Each number is 128 + 32 x the weight over its row's rms, rounded and kept within 0 to 255. Layers, rows and columns count from 0. Numbers have three digits each. The size before them is the row's rms in percent of the matrix's.

# gate: layer 9 MLP gate, 832x320, rms 0.0427, rows 268-387, columns 192-223
# up: layer 9 MLP up, 832x320, rms 0.0414, rows 268-387, columns 192-223
# down: layer 9 MLP down (transposed), 832x320, rms 0.0387, rows 268-387, columns 192-223
gate268 105:086097162109109162091141144103111136117128192128118108110062228154065141137181144070189179125129
up268 105:072129133126149111113179142111118093111125116147098161161172140150142121167083110165153117118085
down268 108:124138183157103102137155085187123111109137110148112100161109090099174070159096158167125061146190
gate269 080:145165164136107151103080122072114120117148125114147105137141139161145180142082100089120123083119
up269 080:125167122164159101154148136176133145212112135164140157139131147109110117041168169144171152149159
down269 073:108108101147080180139061160113148099101107157131120113121118098174144153133137084102119156121138
gate270 098:168111227109087089113150096168112149125108114114077151157129159130134103148130119117102156147103
up270 103:131101149149173136180148147134093106167090083137167103096165132141148141141184098122160186111102
down270 101:105111134097119122142136109099084077167097147080125150136043092140150137086176078156065150119141
gate271 102:098104110100112167086163130116151100154118120150070131121121124108134131153081112107146126134140
up271 097:122114119147151097118108095147158151145114107102151119129103146093113107132088081129152161095160
down271 101:160134128103143107169127125155159113155101176112120172127106132136103178081130154136126135208099
gate272 101:166151217100165118154161159099224116099103164098107158143122097147106095145103173119111138138151
up272 105:147113090097155154105160049121147133176077144121112129106096104153143129100134101153138148128138
down272 101:103133181149105158084130149091125116171103104108130137102129153125136144110173112147074164161067
gate273 099:107081106091165212140128228155106127074105183167108164164100119111113106149076101172191174164151
up273 099:114136128108124178126068063114132112111122071141158091131107105185207185124094146192095108148111
down273 100:144106179108126177164070071118170060124174141125133184099123156160126127213128165132124140139101
gate274 105:113138108065121168091141081170102162113184187124120106104096156144114122146163134151155126053169
up274 102:144152127105160089129105160109052126107118117168155091120120114075118096142117173164147097161102
down274 104:144097120100151164147176207114138149089173060137105124124183158097157109105165122131092143136088
gate275 100:124125114126142119061193118151133152130149140146147069096152128157124124125133100125127123097126
up275 104:092113150133132112124138130071124167083174200117162146164105121142155115094202107143149163190087
down275 103:136158064138174058100157107156118102165083157149151084053156164154140130110125059097151157163124
gate276 105:098198085171117134138126127132181109114133120112132149045118112119152214148114124114139192102149
up276 107:115066145130070144128104147171108116146127071069172174058133224121157078106131149094180113109125
down276 104:151142188125152189125161142120122074103143158143111117074124128143090102129140089077127212074178
gate277 105:145180136149140092102086148141191167160033111115122188172131139144126122150060127168193119176099
up277 104:135163132159140130100125141117138135136162105156156094081130126098142103161125143174114152078138
down277 106:144113116136096146128170148081088133135150116121136137097133166133182096141157182105097125113159
gate278 103:112135083119141166083159103134139121209157174041092079141086108047068159150159133138103165102126
up278 104:150112097158133193121130144076101078137134114131156084117189101103133108177120148130177085071128
down278 105:166131167104136059075137108136103111070158218156138136139137114085120166177165103143108104122142
gate279 101:088065086101104138091133144190177180138124135079161085137129082075132080132092145075146173128132
up279 099:142110118101157085074133106131149206212132193115073158124161143131104162075129185137190148112095
down279 099:075095172133127166181152133147084101148104146146140087080121149140139130114095090131057163113082
gate280 097:130153099147053101102135092101216108105195100132128092091122125123179113146120185000176144137082
up280 097:070115088133113139176145126116106125137066139200151114129131138124051086116134132130122121145143
down280 100:170127186127101081157161201141095090155135135133133141121068190159205136068179135108150128133090
gate281 104:063092070164123152113099099160212174114141142127123112114089169191095108045158156117046080151143
up281 105:113169128158106097092135135112145124168114070124092107083143181121132152112109080145040127021111
down281 102:130162146097114190092155130131172123165099163158128110076127109121154123122133156116104185167102
gate282 100:129163169156118110096128118146167160085142162189122155083142084132087131117165151127139105116074
up282 091:110074061126111169095092156090176155089108114148096105148109147164113096101161097110151135150053
down282 100:161133090169124117182102122086081161120186109096112084161144110098120173150136141144173116138111
gate283 105:113116119114112064129153104140117116098132137121141130088091182108138097163143130157151141137098
up283 101:171169120124097165128127154120072206151090142143104106088154098109134084078205135118121079135167
down283 100:050115103098157138088192131136146087113128201123135151096087210163114129166124153117109106114127
gate284 105:121151174087157118136106124137145114086113117106115148064080093127184101144096100155134159168147
up284 107:149119100124187153088082146178116098109110113158130058095160098138191138111125167126111147162075
down284 105:141100145166136183164159121162075125097109098184102149116115156169096142184119151110090124097116
gate285 104:071169138139096151131094152121141110103179095105166086124125173167167118148093106081137150138131
up285 106:058112127143157135081158107115072130147119123146157112142155172079145149135079109147194098099141
down285 106:199136159106082107088157061129110129076130178149141090210095172117150147134139115108095082116138
gate286 094:120117107132131113109106173161157181149123171115040172136096109164132106129113145126143110096108
up286 099:109092129111118123181135138153143107143137132130117109140131142176194123129228149108109107131153
down286 096:139152144142170121122102128084150185122129091206168120114101214105131142121118147149174044104092
gate287 101:159103104131172120098147134099112149123149113084103149129115115153129111087085117130146142152075
up287 097:091117135096144118170087098127159084121178126094111101101056030111115133133151165106164152156170
down287 100:140184180106128107116126146134131171154097100137165124169116210175164115106146164188139114064087
gate288 106:137125150076128128110169131162158099154072090117174098150121101095205195157103154086139122165182
up288 104:150093107155108178171127162158118150173147164110172182139120232129145103128156137201129164109043
down288 105:109166071169119117161198147048142125150117058116124092132132103129123104137173106121135117164071
gate289 103:152126183114139122106123122148126183131172150106163165175105123131138130108099115096162183080119
up289 102:153125114129125134082161190112143071123145033119197191109155101080058063135136131116204212131134
down289 102:091178127116099133179140133130126130152185124101112149093089095115098098140145163123130137079088
gate290 105:145099089102180172149106130157234155154132102080078121118137080150138140141162135098096145147112
up290 100:142052149122184175109113150123127144187108049130135120080121109156200107149131072128099087126170
down290 098:115148081169121050111124143116199181121074074139158092089095173070127119090118142149167156124121
gate291 107:119121085104177091137119179096155102133137130056136086164144144099149150168112096120159140133108
up291 106:127118120079180151116145134168107121118156198147088133131132114158115140127099202161093110112178
down291 106:117162124120092163098205099147165125156172155125111151100100091140168120081114142100102113161158
gate292 094:115149169162094114163120177071135141115171171131127103087170126086092139125150116129121206108144
up292 099:097142121163105120156162138180115126131180149094175142118143189085112144103173115079065183161120
down292 099:094104188125117164045169183101160145162194138150158101075109153107172155105125057109133154157083
gate293 105:132128140159106123147106137169089156141045059104136124135137094105153174113112116119097141123159
up293 094:111123095129156176144124181115125137079092098131117096111143068084120087145122163090086081133110
down293 094:176020141137132057127138104137110129120168196119122112135135195058115167079148081112149182159071
gate294 107:103178152098075139118155148195119090108143151088192127151126121116152177175090082155111148207134
up294 103:090153118122148175151111102208122140103172090156144157113139181102164135137102146123155130116094
down294 102:150052198153123164146115125112124093123112115115118174147126172121125083114084127076102174145120
gate295 090:108120116086138070201099097111098099149139193092079180107100045108110155097125143011115122181090
up295 098:125138091161129118125124144117153156122131139196122105164143151113143129141087074128126162070114
down295 100:162056079149147153188162142111184103137153078093123085115089108192154074164191095139172112152182
gate296 099:111159162024105115126135163213174128124110126122128114138130088100129105091138149188111145092126
up296 104:128136064119109167180138120197077164167187120061068180137113112116124084174178138077129102093144
down296 100:121179099091082100088143116149159145168124092086120066114107077016056101136118162132169132050111
gate297 093:141174110093145111202098167129063099133196104118125127116204133081144147151052110116182157159121
up297 096:141153140115149149103101139143123104131169155160152123131102088177116064136151158099146115165124
down297 097:140146155171140142070090140105075158147157083094182108117090190130135054129105093072156154067151
gate298 093:036147140171105147113141154152130127172112125175105161142073124155154066111216097111060131094082
up298 093:101154103143151124085155143220142125138188123165131144125116154111118080102177176126064114102112
down298 098:132168101121105092149142150076162164157107150114161070119151122101144100114103119144160167089114
gate299 100:125064106163092121120170126103142113155164140139167135100109174134110137148149171104174171149118
up299 098:175172123174099147114082096168112077129123160147098179127162086114182151090109112199093175125101
down299 102:147158140098110151135106106185138127121170191153182165203136079105112151114155159086109149065221
gate300 087:179111135113139094182096119080181168119123160109113103108107115077128118155127069154156076086129
up300 102:120095148100173174125169121150086120162130134156092127097148124150158135126153178101132183170160
down300 101:139102055140172068083147105099158138147145125184108148076101096141186147051178166131180123118154
gate301 105:122113116122147175035151185111080162145174110166105123119151121138134063174148146126136174101108
up301 103:149105147104134090102158116120111025145140083130186079101122131149165189140079129138135092087162
down301 100:128187114145122121194102169147097153165113131076145086114103092081127070096132110138127194153131
gate302 101:130156105130152083130209143098128131107162143106110115120177140144157118135169095088142117157111
up302 101:111096122155109102132152155148190114176123151150059063159068095090078074210173174111108075119123
down302 103:067161128142106191161100169194111170186121090172165104146167108129168152166146136119130118124201
gate303 110:128111049091140109089098087120149107125130126142136104086150118166145141120121075128172112124087
up303 103:104115093066163163131151135185170141147145156065164121153114088136085117116082141106165160151168
down303 103:132130146191178142073136164087055068145196131160099123119164112121145148110132135141139144136100
gate304 098:128087100110128174087108116106186117079171136133134125132107143120129044078165168134137175147150
up304 096:105125127114172155093169097159189100115115101064134157122158203192110174115110134144102155113092
down304 096:162162159160138137114185103129133088177177115138081093097091058095113137124135102139193205088123
gate305 101:098078099054157180146138169157166126053074182064092072121138099109141140111124103148074144143134
up305 096:072111104083075097088072076119134142136141119086157118110089133132148062147102142100131178141117
down305 100:100187141112168125101121110089108157131124129146114176083112124107083145186158137135171112117132
gate306 104:168126153090144076103101169164141131127157122143148166144101165112128091118085149207131147143107
up306 097:086101140134132158139091072121054156141131153178153100100147142130100175189177110083158131150148
down306 103:140189125172048176220118115097156130116114128139182094093168084187162147103134125124141117153147
gate307 084:096118154118093104103188131188155103102068103062149074157144131116088141134077105168132105132139
up307 086:068143086110138105162151077136123146094166212139153106124100135133098096085098150182146142177134
down307 093:146178100157144102110128126097100108134146097095139116103187153155134176177117105116164156098154
gate308 106:153151147119065137140097157137193113137153174080149142170126178129066085128078109172130073091120
up308 100:121135135142150143153088126117157132112140112101080135196146076110190129197083175073140088178122
down308 101:171168138065142099152111121210120083193182151091136134133156147094141114169158113105140150091119
gate309 102:141116148132143149147124197142150196134119128127132132020185051129167102085113153106174120134122
up309 103:185108137093116170111129183076120159138144129114181106157094106132133089111142193134125126140120
down309 103:070073140087144066083208095117115112095151115065127183157150169116130119134169112122140127123147
gate310 095:117121089036121085105125110169134133166105134088101117115086105108141168133099100165153127123237
up310 093:145080194126145173145164130100143106087179115085190129123143174137117117168153134174093147104103
down310 093:145151129104152079144177158115070190118132064169100110081133103184108157081139154124187115167096
gate311 099:113145115158181151148124131159125152057127112104158089101097071116167114121115179136109179113133
up311 094:110129120119114156154166123153066070100156103167167144116194130105141096126098125075165182110044
down311 099:117100127066173135124124114116197134114154148110088113087133126125110071133125183186104098067114
gate312 083:103113103162152100156126115149124090125146164190127082101133137133141089138095141150121122164101
up312 084:151099040164157071164121140206159120097146123130173126099199179082141090139133090099156147143081
down312 087:147162102157115130117160118106174129144179150189104124093128088121180171108118137200093100134062
gate313 106:124161153149164121102135153117149111104059077151116082172118100138161142129118069136077136093160
up313 099:113108094096112070170101119117127108123112195129130104076146103170130094116107160113112130124180
down313 102:109142139157117109135137137125087144122110143142107079125140116095189097147091145106138158099125
gate314 091:168134169135072136119142170084065132111141155165139136090050102094152107099127156155144101177096
up314 097:151151148182094118160081127172071165082118092104089114082143111092126111114129167167195109166086
down314 098:139081128138121120178168086168168145103145130116143139094132134091122142110116124102120164123100
gate315 108:099145106072131128123089124162191118054125152130097174133090141159153134138119083125087106180160
up315 105:164158161104130127119130080047156111183104127111144123135075150151134144074137136146165118107112
down315 107:112150167125106172175105077119148137136081117176122160108114148114127080089122093077105124111120
gate316 108:083076096090164149128139182153181129157137156127138145127119140098186113126140143120100113106113
up316 099:137107153155127107097105152100098155082141089159077121058150118150135167145132118112152138127050
down316 100:100111089077128134137165157141166135169122117094087018130111114097145153146152143133151163138109
gate317 098:192162105139111136092182103126178147141087139093120118079131098149175194109177156131138117178130
up317 096:139095137147151108131122108089073108077177190140202084044148168157135179165200106155165136124108
down317 102:059140102070073122131114133181125092107165101167119145119129084093118190152207149135099094132113
gate318 090:170179127118116132166184129101165148177154171114117132234144129118079079127104113174103143141133
up318 091:098129138121137174139145161126078100134166110118131169103160106117142140110149145109130150110124
down318 098:181142083180149135104107068114108115118127164147133089126133077077119149087097093114089056128138
gate319 089:180109137116139120094115179059133161054139155138115107179141100074160100077126130135201095222163
up319 090:108063114151076144096135157128192132137069136107153153121107162096133106069126143146117088124064
down319 095:065059114145119120123141110124147087135135185167189131149113150086132121128086117120134132196169
gate320 082:079145135081145162138131150128134124058087121099186152156145104144136145138108122172063162141160
up320 087:104172069171161166130125117150083142167169197179136135142104117118139126121125094160073116109143
down320 089:144138101115135135122133139122144104140111140091108114155173202157126125157125111069175092080109
gate321 099:159127169101116200191139116158147158133168086140100102173087131155119127090127085139096172170128
up321 101:107175182129077126120069161138101120139135088130116123146094099119091119112131062138096167120161
down321 100:109136122109179117096116092129124142064070142085147151144155129150150172119101092153150099185141
gate322 094:143100155089124123103133143149156109112110131151129143090107169162162104137094161081142084166126
up322 095:154074118088157161109136171124171164102150130122149125081088171168116117104129154135138137123150
down322 094:154146133148089148106126149194174122141105088123128167157088123144174138119095127191122056091129
gate323 099:126090144108182129160145092088144108107142112099147145128109121139173173093162092121118147178147
up323 096:115176109144154109119185148147161171144131147181037106131167136068088133186140140125150119145169
down323 095:115149121123115157149094123143112128097151118110128163159133121119136119137104092132159130105154
gate324 105:119097138131086067153105135201178111148118108165162121133124147105159117121131160126137117099121
up324 104:128191116131146155108112144132162207140131138160132162165155153084157061143147144160080110132053
down324 104:119172129120128162113129097113141154133142163174107133121097096079112121155096134163135074138148
gate325 099:189139138135102088132101138107129149172175121144097202078160198171103127118178119134164120144096
up325 100:103115186184235077182133116129155179178067129114157158115117079161151136122121147099162092111150
down325 101:152078101122098129084082132212157098164140125159134112143126080114126141153071133123112180171134
gate326 114:164162134137143099153094108114101103109126170146070089051123137078087139101127117107163152143117
up326 106:131127097127134074130055180192187101076081118123106107156173119171143099075101115097126162131134
down326 098:122156103138194111114122127115171142118079108152126167132048115140156133084071049091130155152129
gate327 093:155138166088130100153130189117157103103173172178079103149121160112143128180176125167160143146112
up327 101:127111142079135101139154108118073135118154171119142148136143190132127115173201134157161160137103
down327 104:140171159116083073095191098114114180135158077164159113172145120155119122152133179109141119112134
gate328 098:203091168111153127125139104107171174141141116118158109086085124089162130171125150128141127122159
up328 101:126147123138173103092153134103084154124173112159078162136131058134154106044115103209088106104141
down328 097:135161137182113144158121121133104119105170142140081156121120120081093102187155135189143156068081
gate329 097:133113124139136156091122140148118067125136093108166106194080113103109145091146095140149086123143
up329 098:102144092147096181098138088162163133132166180176100150164101114180102111067218114192158161075172
down329 100:060078145146168199132140134159141106089136133144146053098175168168125112082053153101147121160078
gate330 104:156160127103137148140114101128163172144117066112132155126152139144172154038134170075111133166133
up330 102:167138107168110152133139152104105116141094118129068124110123143095134136144156145165180128137165
down330 100:166140119115110085112097083143100082111146083180093135081128163112094149100170084136131151166168
gate331 094:092173125113132125096118163146081108157108112115090156092121134147145100191100111094188215114121
up331 098:136109138109160144123089158099161178134064122157106052172185184089125159109087130178136107092120
down331 099:129133142128127152122130156113125109164133151080177102135130074114129116089125137116097097163135
gate332 103:078084083059155127164184102177174104174168162108114133113136107151122122114202110154132196138140
up332 105:159109142144152164201071104128114106132092108102108138203108119130216158158239116152094120132081
down332 102:084077170172122122178147165095136063124132115128099129101099156112074086094150136111078149132121
gate333 100:095094077122165092119145162147141166194143183103109116139088166132081095118091094133131134162169
up333 103:099108095131105126123133158124095081068161142127129176156138088108162158112123173141095154196155
down333 101:115163158100106132136137146126153127166108133109131171127151145150121211098184163150131196117086
gate334 089:105125154094064090157139104180117129118138076124096098075114129093210141127135145165119160085120
up334 092:101039143139170102145084135173126090158179136120133161172100115131123160078084157164151101142118
down334 097:115152137122178182153092126088128100076120142191170101179091178133123097162144151096171082111155
gate335 102:141076157111148190149122178133122184109077135092171121096127136089135082124164125057110162163094
up335 105:156149158166085134152162139167164156113106109108077173137066146090177186147172186187108129144134
down335 105:146185136118133118173117157144147136120112168098125206118128147145143138119155129114106109132147
gate336 093:140110064053184213150153076069073157166108145125145095122075175126130153065127144138144123093128
up336 095:105149096121164139142148112142165184148132119101134094110133197113128108158107137120118182096119
down336 096:163110087078116134133118124137092083148100121142085094074117157118068135111137095090129157139153
gate337 106:162124134158173150085171132128110093134118180099141058108124179054081142145144133144142144150134
up337 102:146134147153139148165086110093159107105193161124127115082109142113086137208156095120094169094154
down337 102:124202163113129148083152115147176125061138164092103167153081084091173170138147163155151118135146
gate338 096:155074147113143122100098121077102086146079117084104156126143095120118130138189098152132167163148
up338 098:114119209098141150094176122094101093137155158172124156121118136132120053117169130130154126133155
down338 101:080136128068115143124134104125136163100162142111115157099105097127148104149130064083170103174071
gate339 103:117130160084109213166120119129101128089209131111124181136149129136178143119130131173129139153102
up339 103:179106146091044108158127135153152157082152102155155159129084127118110108138137121140160105189063
down339 104:202201131097143111152147169063103132140113129144116114127114111152114157133174144085092127162122
gate340 106:105126169132138093117112117139129151170120102099191138166140123113140065110178175124200130161056
up340 097:099163146131132105155133084207126195128141170154099149153117158138125116126120071121119186144112
down340 099:169106171131168179092110137031152132083102176088194128164099105107099104093093151110098179168110
gate341 105:122073103107128194143146117179145135154124042159197116059126142104121106115132086118141154171077
up341 100:142120098134136102191103130161095075131133146136119150186148090145192103141131140114090128110099
down341 099:117135162153064097149125157112088179150151146109083117114177132101160140134153117133153099070044
gate342 106:129142116093106143089174119144154142151150190177147137113165130115106150138125130162153141159119
up342 103:145136102113147060153077169151135166142096149184145126173064115142149134112144181085153184203091
down342 104:158084114141138184103161099066129185132122143086117142152116150141143179145161072136165089134150
gate343 096:092131127107112110103079146133157166116130144107166103193095129125123097149156091151141109097150
up343 099:161086115186120152097104086152106122086102146185107099096132101134141156125081110164112145130174
down343 100:096100079115165054145164184168117091113068126119145170109143129121187161131155129079055167118167
gate344 104:109171124089089109131125118155149128132093140118139139130159129128087108166099141167104113114141
up344 098:121157161095050121122148144100100117167186130160165138136161145111129156197119109129130119145135
down344 101:085190084171111132114119155106081119149081178179122160129171131121167120090068125160180115082177
gate345 104:087084146181130135153092106126125094092156141111122126154170131109173132180123136152106179115161
up345 093:149131098111142121140116133132146120145147129143086118161069171177088141118145200200110120120170
down345 101:199181065129102094192112145114142099153073067121088111120126112122220169151131106117108133095092
gate346 100:140157072159120121153101142090109157124172145171087145088122156153109095167149126122164163150120
up346 098:104142147093082097130140142111099080102119115099137110138078085120148112081132134146112079112157
down346 094:120089115175186132111150155134178160182171108153123143073095133160087136116117130178170166098112
gate347 092:139121118128116143099097130128160145107114104149097165136154182156189171154115096106150131161130
up347 097:091191105108125135139147123156165044158199136090141086169144114059152141125139106107097102084136
down347 097:115084149183107164081111160111109145143109151120126167161095151118129132128086139099115128165104
gate348 101:153161111095088118082119118113137130163101075177157139073083123133083105122156147098135086097124
up348 101:157167198090114166126153171140114158132050110135111127112114105130158105162123151142149097107173
down348 096:114094067107140127100076128151126071097106133095163191191134107103119147053153088130131115093128
gate349 094:117126123071148079072067166107082162073122119068130148152137098142164115136116105139197123110112
up349 097:101119137097151169076098139117107130127116190105074148126145100199136067134139118156141135094118
down349 095:130126154128136141202137097112100123144124147091124189097185121113139145108087146068110131109174
gate350 109:124153099168192127140139141154109103177145184088111146151108198147137183133109080136099163140120
up350 101:128075141153159060071101140132142126098081074097171104100099107103074106123116183119114139119178
down350 101:163129116156139091161159105108109083113154133154093155153122152174111208123103101144122124114048
gate351 110:092156170056113109086130124106172130092092093008056095129147102138126050160097116127102121084182
up351 097:132125154096120176118134113094157152131151158079095160060143123176059103111138070098121167111159
down351 097:110119139160123090156173135161091086139136103200135158145159120154130174087113150146125070115134
gate352 100:081153111120141125120173103141126137097119182113087111099130171123123165183112165187063107100118
up352 098:161152124115096071119110127136176160138092102095154114181137139113126157107142138192161205155129
down352 102:115157114122131114107108114195135157119104135175058122083114094129177135108110158117166105134119
gate353 107:114113147080134128166126145111121118140125139117162130156152130099116156212117110143109119099158
up353 098:097141090131114136096117092117152176181103108099113079119133113152136132072142196152169156074170
down353 102:110181123165104133135097141190123151100125123127150079200130156158139141091105165166128126140140
gate354 107:140071122120075187104165183113107078073155107151116120145063084108143119129120067131138117180180
up354 098:106169153083085092016165087157125108152145130149170099085130144111114171099092111137112118100140
down354 104:082125110088132091182135138145132193139101138103116084130134088148202114115122157117127122110100
gate355 080:105110180147147072123119033086130098150144149096084107070082142101099179129086151101106126099151
up355 087:093170105156141160155059180155103111124126106109176177205153110114130102098137117178142083167119
down355 091:155139081143125159143098183134114197094134161159102137127106107151156127190218151136136127113105
gate356 107:137126146118140090216111111167158100133131099125120118130144163094168133170104115132093168116129
up356 103:106114153132114153106110156164156146095153126149129098144129074103110125131088157122110128134192
down356 104:091135156095084131180151152157124139192177074218125178164171081106160127153133087123130182118126
gate357 096:147102139114168096113121089130074049080109125090162113166082149155080131097146112139109081126140
up357 108:142116112147094099139121117172128026117132103081129135173073121132131142112130195151145097167127
down357 101:174108140110105186202195125118130087189088126108131115106125135115156097161100146139119118136127
gate358 103:124179145087124166112148138102110182112176117120154144138092136131075110139176109119134113129134
up358 102:125165131091130004115130103106143169160134086166156136125168115079100127159102171109118109141127
down358 101:125195067178146133105093146145062167074118174171102124147137187109129150126135114134141123108125
gate359 095:142176114131200138133062063166130105131175161181166130098110137101115152097169125066052116144106
up359 102:100141174126142138131176108105127106098146177157098158098077120113146083087154167076150099167112
down359 100:145182111159150116132097138153173102095162076140139111160106175126129122137108129050079178127097
gate360 100:103120123121202162098129138148150079127118098137129156107150138152169152146115105106141176101094
up360 097:093174086133098129150129102118156144092137155108122154111098153125135141106113152141071156069094
down360 099:138164088144104149120146180137075117114146116185151134139127144141124116059108135157184105124108
gate361 102:104116042127054117122141178188171093149072118060123139194067123089122094126095123157136177077176
up361 106:145141127148180163064142122166103124112152146153123163121141167115127128101132119132108182160119
down361 103:161080146168145109164167124126116169181117180184096125096149109117160102105173079127197054054108
gate362 091:144141192105143188133131173140130146200127102067183157111113079128114093068174099172077130145172
up362 104:136141158128155080136109185119109083164115107135181121131144110109155158108177159115150163174114
down362 099:124134104149081120115121121184147090098155182120103128156119133126138192112058137043122146140113
gate363 101:160059164136206203118117124133141179095057111082133132159194173125164106112079161173139109127116
up363 100:147176110148166106121128103143098122137105167133117089128150127102170155095086113162137154123159
down363 100:107107111138175074120133119147135136113111104146156106101161118147146076137101123143117143127107
gate364 100:113127124104148114147080131174151149126067187086102137167182140149136161075116121116146171126145
up364 098:064117157170105145156077149129164105134144206125106099095133140146135131127145113167134111120119
down364 097:141098170098170103138118145173160140117142120141135084097148114094126143154114106141124170138161
gate365 101:110129128095171109097126108172192207135163163109182145132106094108122140119169109091141183125149
up365 102:142093122154128144106141152183097107148107084175093180115177071156126145154110167158140118100093
down365 104:115127063063103142143136131171161130155187052086102142130136121104090134124144105151133117097157
gate366 099:114136100109063129176124070083145135180090137131080155123134127119188185147090153129106099179209
up366 101:099129163154130057108110141112120080129100131150186116178129116128115104146165100120092103118177
down366 101:160113157114150209057134219133126130117144079134107184145182162093131116106076142150141144100143
gate367 099:140172141102120088137089176107174097110083093124110174138166077101146130172019154135124122150111
up367 109:134131133096119083077111129067090117118121115101086187131116201095079202131063113149139153112124
down367 098:103084144109185141077090133099089179127149148141197164142122149140083111132209104111115132108129
gate368 091:117156138180153143119112078071102107165136140157076130118098158167101113130220115116122118092088
up368 096:092132113133171172130134138100093138197175118114103151080101174151139076122192119149095181067068
down368 102:104128194041115165184174083157197125192134087073094142057130164112091136167156160142034189079103
gate369 099:178163062138145102073129173131145171117172114089130106098120107124106144084105121117177192099167
up369 099:119148193096137153165130085113096055101119114173166130176081152137122132091136138068116086075115
down369 096:122121182122163138091094101120136000135096152133089147129134132121181176117175178172114080152151
gate370 103:121160160144166119142112160101165160098123128094050171158111083141121070076125118120112195168127
up370 101:111140143143101118183147099113092105145129035143129071157134109112104166150107110160142092066139
down370 104:138137160137118209104111106109112121132173048145115077127114136117093155153107173153086175154170
gate371 107:157158138086138158101065143191143093137122164142134119159100103174165169091082150087102107099149
up371 099:079104109078132074107092143112116141189166052057165117107140156096131142126136127169119171095168
down371 102:119125109098119177174127110103184141179125081123111150126092187210184104106160163157125143162150
gate372 111:055163132074108165096171144157141188130131147126161115137122091133130057145087105111120160116120
up372 107:058065146123128168132167101138126096141136106105128162129155109129189144125157136074118173142104
down372 106:170144151132098092176115120092079098154125164155142128064090081145199162137090097091095077116140
gate373 088:153151048099058141108119149081085072154151164151141114132121182175102147135142066130139127139173
up373 089:192199113129072167141152127090099131148095106142124136080188205169121125148132089149139148145150
down373 094:129147112091096145123083094148180157145161121102131112146151089143098130079109086126141141144119
gate374 106:137181063137103176125129182143224169169138116109125091207169129056139167139125150110097177098086
up374 106:195105110156124139132116206100141169088184148090172142089060162083099090188202092164116167141144
down374 108:166129142160141086138144136184171154183131126152102081163122149123118152151126104126163107125115
gate375 097:080080199091193105100091129156140128163139110096120189121135158140198122094168113033122159161134
up375 108:135148124130080125111150137205135120200102145082087130122048092053150105158096143188161137103146
down375 105:138191160109142135140119115143091118113141125152056128135111106132166150143117152131159140125181
gate376 102:183055092081086149072158142149158133118186088085149116110121134120086109186147113066147111077145
up376 100:192183154096098112143081159220088147123109096081084076139140104116163086117140093101175100096175
down376 099:082141166165121107115145093147114152129137213121148108163112176100157101084151158169127121125145
gate377 104:117109101083104190107143149128154160142162131139169145211148072163063090144099170095066165124114
up377 104:121171124089109119148149140040134151126140173171170166131118179100110076113102109172222112085094
down377 102:074137192126056140149147101153184081161116117123109146123138098119146097098101115126209124153166
gate378 099:100187124128139109137067123090161146152078065103108144215171104159120100151136135177129154085141
up378 106:102125179131160130068168089047124152109088180135125132135137170149116144128147158162121158109145
down378 104:081085182133121124083182114090170087149158115162142067115146099132178152182160130052138089097109
gate379 106:170140132141087160098164200140130128100167073146152111019164167188110169154152095074166122153147
up379 098:175087122153076155158144126148128180158148108121155157069112110077138169222179068108170136132169
down379 100:081086134120111198175180139096064162087151134101136102147079113112167090155076131184121155200159
gate380 098:141151137137183121120129104160115165162131078130116115165084137106087106110103112106086134092160
up380 107:181077101169131107082080166156090170038126115116193141135059128130138130098170146108144151135089
down380 104:150110138158099111057113143174093083137090143158156125127131115185141132132115071111159134166142
gate381 112:123148141139094077105103159117079146128113077121142119122116119154135142184184120066152098086151
up381 102:153078142117161095129129057176140107131109017157159110117141092102127165144175119071144177087126
down381 104:080128139076185139181105179068118100103107116110136143106131094152138101165094111069133114158098
gate382 102:106113147103100151138158107120111107103153131107073116095139168127135144154146139114129109121101
up382 107:166116162120072159145174120127139125128086107181129150158124138108162114148143156139125125088146
down382 104:152099135162160145157117135085131142093193134089116145132141149131121172112114104084134128147110
gate383 107:196141136195203127111156112132132153157134147142137142150065141205155140113095137162182104112098
up383 105:175148203176122124170147150146141150116098141094122122095089145148146173158208162108137129141099
down383 105:081186120100142137135132121145083118174127132169098138159166124192102167113107162139109118158164
gate384 091:158158143064163158126117098102154090124110094165114169089147154111131126135114075152135099156032
up384 098:136139131102117079140130117037096146116120177095082141098115091138183135195128096118142099168123
down384 096:100138127125173124131144137169117111167116034120134083073117147146160119174122110110191148105089
gate385 094:164090171129150096175155103124138110153121107098110135072127138168134121155127123163172114155097
up385 096:101147154090136113086147179121157199116176211079148103123095065173106135102140087119104068136082
down385 098:109116090110143156149143193136138132136094153109095137177117078144105107115154169129134067115206
gate386 091:106127111151144150102124072104124133119111129152137102119149067096158149107097098109172083125129
up386 092:156121146109130113121118079138105165099096061068106151097110142055134155143130145177124091065105
down386 096:160140128125080107137154217152110189136147170151146152125029124114098122163150104093137099117125
gate387 103:126072135086119135191099142165143139116117116121179115113080178090185111181118122158148142110094
up387 105:118081073106124118145166123153144126145111174109173115091058084127141089081144094112073132110197
down387 105:164170098056130096125153134119069115153095134164175136152126101163123121061116101138090092179116